python train.py --d_model=320 --tie_embeddings="early" --parallel_block=false --init_std_o=0.0 --weight_decay=0.06 --lr_head=0.0124 --warmup_steps=568 --decay_shape="linear" --final_lr_fraction=0.0
Each number is 128 + 32 x the weight over its row's rms, rounded and kept within 0 to 255. Layers, rows and columns count from 0. The size above them is the row's rms in percent of the matrix's.

# layer 4 MLP down, 320x1280, rms 0.0953, rows 149-160, columns 256-511
size [ 97  97  96 100 100  98  98  97  96 101 102  95]
[[ 96  87 147 133 122 138 134 161 107 111 136 124 132 139 178 158  97 132 106 157 107 115 189 145 105  76 109 166 111 139 152 123 193 136 122 189  91 188 103 165 105 111 125  86  72  95 157 156 138 155 179 182 122 152  97 199  83 163 124  80 146 143 162 167 115 105 123 144 137 193 112 149 114  95 124 139 178  98 140 163  30 148  91 166 123  99 144 147 112 154 176 191 149 140 142 167 156 102 137 145 148 103 129 112 134 152 136 138 121 164 131 135 139 161 151 100  86 128 166 147 159 155  38 176 146 136 150 170 106 106 176  96 162 140 132 124  85 146 118 118 139  87 151 188 170 172 144 101 121 169 124 103 114 167  82 162 164  94  95  90  99 164 131  63 165 128 201 146 161 107 133 169 137  88 138 134 115  92  92 118  75  94  88 173 128 125 138 157 108 107 144 113 162 128 170 154 138 110 139 131  97 144 146 158 144 185 167 112 136 166  92 145 108 105  80 132 120 115 117 166 123 153 118 128 148 147 146 116 120 109 143 192  92 127 150 162 172 159 136 115 132  94  82 101 101 112 151 134 134 163 108 114 142  67 118 105]
 [124  79 117 140  39  99 152 114 136 144  90 112 137 148 201 146 132 171  99 159 100 150 123 155 108 153 127 139  99  98 107 135 153 157 116 133  93 140 114 169 152 138 148 125 172 113 112 111  91 167 103  64 167  72 171 175 110 117 128  87  95 106  61  98 130 136 156 157 127  98 142 125 163 139  99 148 154  90 103 125 111  45 108 103  89 170 160 158 112 102 145 168 121 113  95 183 135 130  89 118  96 202 128 143 136 123 136 104 164 116 143 135 106 127 115  77 145 132 118 210 115 110 153 117  82 115 136 117 126 120 113 182 126 118 138 195 110 147  89 118 146 103 166 134  80 140 137 156 157 100 123 134  83 119 133  65 132 123 155 188 156 119 177 119 168 101 213 105 122 139 135 143 119 112 117 178 106 152 114 107 114 155 133 129 205 123 133  75 108 146 150 122 152 139 160  88 127 137  89 108 149 106  89 156 128 134 134 151 141 146 104 136 136 143  74 117 105 165 159 127 136 133 146 125 154 146 164 117  95 156 134  90 128  70 206 145 114 149 130 102 174 105 140 182 125 130 111 114 102  93 100 140 123 140 116 175]
 [165 174 117 137 166 104 136 176 137 128 104  87 224 179 124 110  93 161 167 165  97 139 143  96  92 151 124  50 115 124  85 149 135  91 133 192 153 145 136  90 183 143 141 147 120 110 132  83 169 156  72 207 116 164  90 108 138 177  93 115  97 151 155 102 120  78 163 156  79 134 117 138 183  83 140  79 111 147 137  78 166 209 153 123 110 174 121 142 152 127 122 150 170 102  60 139 149 149 144 153 141 150 172 148 137 199 120 117 103 144 114  96 101  90 123 161 159 139  87 106  82 110 174 101 164 123 140 119 139 101 123  97 123 164 127 149 111 128 116 139  90 130 138  92 151 114 140 149 173 139  92  89 105 167 160 171  85 122 119 176 213 153 144 194 194 149 164  96 183 180  84 138  56  86 122 136 151 128 141 142 145  98 125 124 131 143 127 164 148 128 161 161 122  59 143 182  95 157 207 134 115 113 168 120 136 140 108 156 136 108 191 120 122 117 145 127 129 168 153 191 159 156 103  93 140 190 114 126 141 150 154 151  94  92  99 118 125  92 102 185 182 156 107 123 101 154 144 150  87  94 121  84  50 115 140 101]
 [127 144 112  96 130 100 150 133  59 118  83 158 119  71 114 168 159 184  99  83 108 141  89  70 105 101 145 140 141  78  53 141 142 136 153 100 120 173 113  94  97 120 118 174 138 151  54 108 137 184  70  91 173 106  76 177  83  86 106 126  87 154  59 127 118 106  52  57 113 146 115  41 109 108 122 145 160 100 139 173 123 123 126  81 164 123 150 118  85 119 189 150  96  79 168 108 150 114 134  90 140 135 162 158 128 117 154 183 101 154 100 140 171 102 123 102 106 111 130  81 170 115 123 166 169  92 133 161 100  95 128  96  79  87 114 126 114 134 135 144 147 158 120 120 115 154 120 108  69  92 122 140  82 101 129 104 141 107 145 111 101  99 118 116  97 141 123 115  78 127 108 191  84 101 181 160 135 105  97 134 146 132 131 118 119  98  85 187 101 115 125 134 126  71 110  63 117  24 109 135 146 177  70 130 101  93  70 142 163 158  88 136 123 113  82 143  96 146 139  88 107 139 123 131 137 107 141  85  98 100 141 136  78  85  71 164 138 130  98 133  82  68 108 135 155 163  89  55 105 105 125  92 124 145 130 155]
 [128 174 123 117 166 112  83 114 137  85  84 164 140 184 173 150  55 118 185 131 114 114 136 142  81  90 156 121 138 137 162 173 104 140 172 174 131 153  82 139 140 115 105  57 112 144 122 121 161 124 150 180 150 134  99 116  74 172 109 120 111 141  96 118 146 143 164 121 145 115 191 161 172 114  83 155 153  77 173 151  91  97  69 134  91 135 135 134 123 149 120  88 146 135 121 137 149 110 121 129 114 177 109 184 159 162 102 132 146  54 118 135 145 132 148 138  92 194 159 146  96 136 145  98 126 133 166  99 168 154 117 131 139 117 133 110 102 104 161 139  74 123 100 150 111 175 167  98 110 106 121 118 139 109 100 166 118 173 118 129 147 104 106  55 172  90 134 122 149 137 115 158 170 156 154 185  85  87 186  88 185 148 110 197 118  91 143 204 157  80 192 142 121  88 164 112 156 122 162 168 159 153 116 107 121 166 177 133 155  74 106 166 169 149 171 116  60  99 151 148  93 199 103 169 101  97  94 138 125 119 114 117 104 159 154 134  82 106 119 111 119  88 164 217  93 160 186 154 104 105 113 120 185 162 145 150]
 [128 119 155 130  99 137 143 150 152 139 111 143 159 178 151 116 116  75 127 171 150 127 102 204 127 107  94  97 131 113 187 114  52 115  67 121 123 159 123 126 121 104  85 134  76 136 122 112 130 139 156 141  93 160 133 132  79 147 107 146 205 169  68  97 144 117 140 162  80  63 205 126  62 164 130 143 130 158 171 134 177 123 133  85 154 150 113  74 103 122 104  81 127  75 144  98 145 136 136 181 154 130 143 136 106 157 156 120 111 129 137  91 152  68 119 140 181 160 109 157  79 173 151 119 115 118 163 111  78  84  72 111 147 122  77 111  94 175 136 117 133  98 135 146 150 173 121  82 143 110 181  97 133 123 126  96 185 151  79 149 111 152 128 109 179 154 105 125 126 188 169 189  57 123  83 151 134 108 163 127  93 127 114 138 142 172 128 145 135 138 143 147 156  99 163 126 178 124 101 141 137 106 109 182 143  97  98 146 161 111 147 151 172 158 112 107 107 134 176 130 139 103 173 141 116 102 137 127 119 148 115  93 172 122  59 146 196 138 108 115 156  81 192 165 164  90 174 168 141 123 130 153  98 111 182 166]
 [159 123 178 116 122  95 188 108 138 112 203 108 127 175 108 111 139 119 145 112 108 154 113 161 100 182  83 154  82 190 138 132  63 100 160 132 176 135 113 107 127  73 121 122 144 154 134 126  98 132 124 109 109 132 108  88 153 101 117 151  77 105 162 109  75  92 143 163 158  70 102 130  78 179 136 103  93 143 127 101 140 132 108 133 126 155 103 153 174 169  74 205  97 154 139  77 136 174 153  73 168 121 135 114 132  97 175 142 151 146 185 138 112 113 111 110  84 147 150  96 210 146 170  82  67 156 143 166 174 111 136 167 128 105 114  88 144 141 109 160 163 124 121 126 126 138 142 143 125 131 140 161  70 117 131 177  79 122 119 128 127 129 166 155 147  75 141 131 123 197 158 148  86 149 111 109 118 118  62 127  69  48 102 185  98 132 186 148 175 181 185 155  78 162 141 134 116 151 163 141 116 133 156 131 117  98 155  90 149 168 133  95 120 120 137 102 117  88 138 115 123 184 111 147 175 118 140 177 151 172 116 130 135 129 102  88 175 168 113 169 155 124 120  62 146  93 138 141 152 149 136 174 120  65  98 142]
 [103 146 123 167  96 137 167 151 137 183 151  99 167 122 137  83 121 143 109 100  95 129 127 143 113 158 125 103 102 156 128  63 165  83  92 131 122 121 192  84 138 106 103 144  84 103 139 170 202 144  62  85 118 141 112 119  86  92 138 155 113  82 126 146  99  90 123 183 147 137  62 136 117 126 161 155  75 127 152  96 122 105  96 122  69 150 122  63 105 161 179  94 106 168  86 115 179 123  93 138 112 122 135 186 108 174 127 149 136 122  97  67 112 146 194 115 142 162 138 103 179 125 116 119 101 114 148 143 162  97 112 100 171 162  58  87 105 167 125 125 139 101 121 123 111 173 138 145 162 119 144 116 137  86 122 126 169 129 128 128  89  97  94 128 107 168 123  96 148  77 138 157 136  66 133 169 168 142 122 122  85 134 124 140 180 186 168 152 107 148 102 103 148 154 103 101 134 137 136 123 107  82 151 124 113 180  73 172 100 109 115  82 190 178  51 140 143 102 133 168 102 149 141 147 127 142  99 138 161 141 113  72 148 132  99 133 125 163 128 122 138 128 173  84 102 128 149 160 120  75 176 150 104 112  76 146]
 [ 94 179 111 173 120 127 158 104 183  92 122  89 121 102 161  56 100  99 134 135 124 111 198 146 151 167 156 158 139 106 141  77 148 109 178 101 146 105 223 156 135 103 155 120  84 144  92 114 103 124 147  89  69  84 107 122 132  99 105 177 137  97 159 101 133  81  88  86 130 172 157 136 215 103 158  79 120  79 102 176 167 127 147  65 186 106 130 130 105 152 169 132 105  95 131 143 105 120  93 152 164 112 140 127 112 146 103 127 124 143  86  83 142 120 107  92 121 151 108 145  59 104 177 103 145 139 118 125 120 142 112 148 110 110 126 122 139  98 166 120 165 155 102 125 106 153 148 157 146 167 144 157 141 125 164 152 137 108 143 227 154  77 191 128 138 179 174 130  76 167 147 116 117 138 148 172  88 128 146 112 144 130 102  66 170 119 118 101 110 156 136  90 161  86 154 154 168 162  84 159 122  99 159 182 170 144  93 145 201  74 125 137 172 176 125 104 152 132  72  75 174 116 124 159 156 179 112  77 127 117 177 129 135 101 102 130 181 110 115 139 135 160 121  88 128 161 138 189 164 124 149 106 144 133 108 129]
 [ 56  19 131 104  88 102 103 145 118 133 135  97 132 123 102 186 102 100 110  58 132  96 143  58 103 105  79 140 180   0 102 166  91 115  84  83  92 118 140 132 116 147 108 183 115 140 106  95 112 117 156  93 132  82 131 110 120 103  87 139 117 101  55 101 107 132 131 176  83 127 102  90 139 130 128 180 175 111  86 195 166 158 134 148  87 151 107  31 115 171 106 105 144 168 127  68  93 116 162 102 145 151 174 110 107  59 112 187  99 144 183 133 126 129 104 138 113 142 122 136 153 123 150 146 143 116 141 175 100 109 134 108 167 115 119 143 136 117 141  88 143  57 116 105 148 121  97 144 159 119 132 186 146 132 125 104 173  90 160 137 172 151 139 111 155 109 190 122 141  91 108 173 120  90  89 156 149 114  89 130 103 137 142 106 108 100 179 117  62  88 118 100 108  86 146 153 103 111 119 166  78 148  80 158 105 137  95 117 135 153 182 101 143 121 116 109 121 138 104  85 153  95 119  92 142 144 154  98 117 151 118 166 110  82 135 134 134 132  97 100 158  89 140 119 122 123 138 118 131 107  71 125 125 164 172 101]
 [115 116 171 127  87 135 148 134 185 130 152 133  94 166 124 118 104 192 139 103 128 195  93 139 151  93  78 243 156  94 138 126 174 107 120 137 144 110 143 125 141 120 151 168 118 100 125 108 116 118 125 105 147  49 102 144  64  95 144  95 104 145 133 137  80 129 106 141  88 148  78 136 111 131 154 122 148 131 117 147  78 116 115 139 106 141 151 109  70 158 131 144  98 110 122 167 155  85 137 142 151 149 121 102 124 132 116 133 120 119 164 184 126 161  55  96 149 113  60 140 142 131 135  92 192 140 110 118  82  85 117 151 117  60 143 146 133  95 122  38 126  61 143 115 150 100  86 141 128 153 105 122 121  78 165  80 110 107 151 126 119 129 127 114 133  98  90 141 119 103 139  84 133 142 148 146 153 115  65 118 155 159 134 110 138 118 104 114 130  69 137  76  72 152 119 118 150 160  51 142 109  97 125 174 122  88  95 103 100 145 108 126 100 143 150 165 112 154 130  65 124 102 114 184 156 123 167 110 129  81  46 133 167 150 201  55 147 120  95 116  35  92 125 128  97 150 118  57  72 161 130  88 127 142 130 135]
 [175 164 126 173  55 126 132 162 108 169 100 143 152 112 115 118  98 119 147  62 144 134 109 151 126  98  90 120 122 130  56  67 148 116 199 168 158 114 144 138  96 118 117 117  96 109 130 123 186 182  93 144 143 106 115  83  94  82 142 134 148 171 123  59 125 152 178 127 130 122 148 145 130 150 152 140 136 140 106 130  89 184 131 139 148 134 116 171 166  91  89 138  72 124 139 195 146 191  96 128  85 114 116  89 104 132 133 121 104 114 111 150 133  71  60  75 195  96 138 160  50 142 105  93  70  94 161 118  87 121 139 157 137 157 127 136 133 151 151  76  77 169 143  79 146 128  89  90 102 144 162 110  96 126 166 137 189 110  91 166 109 155 100 131  46 137 102 129 164 167 168 190 137 111 123 102 137 139 166 125 134 109 120 158 114 130 123 134 181 149 134 166 123 112 158 125  85 136  83  70 142 130 154 130 158 136 140 119 192 159 141 102 180 123 188 124 147  93 127 120 147  57  86 132 174 119  99 130 153 145 159 114 115 137  88 107 150 144 109 117 129 198 155 178  91  49 124 156 128  87  19  59  64 108  92  98]]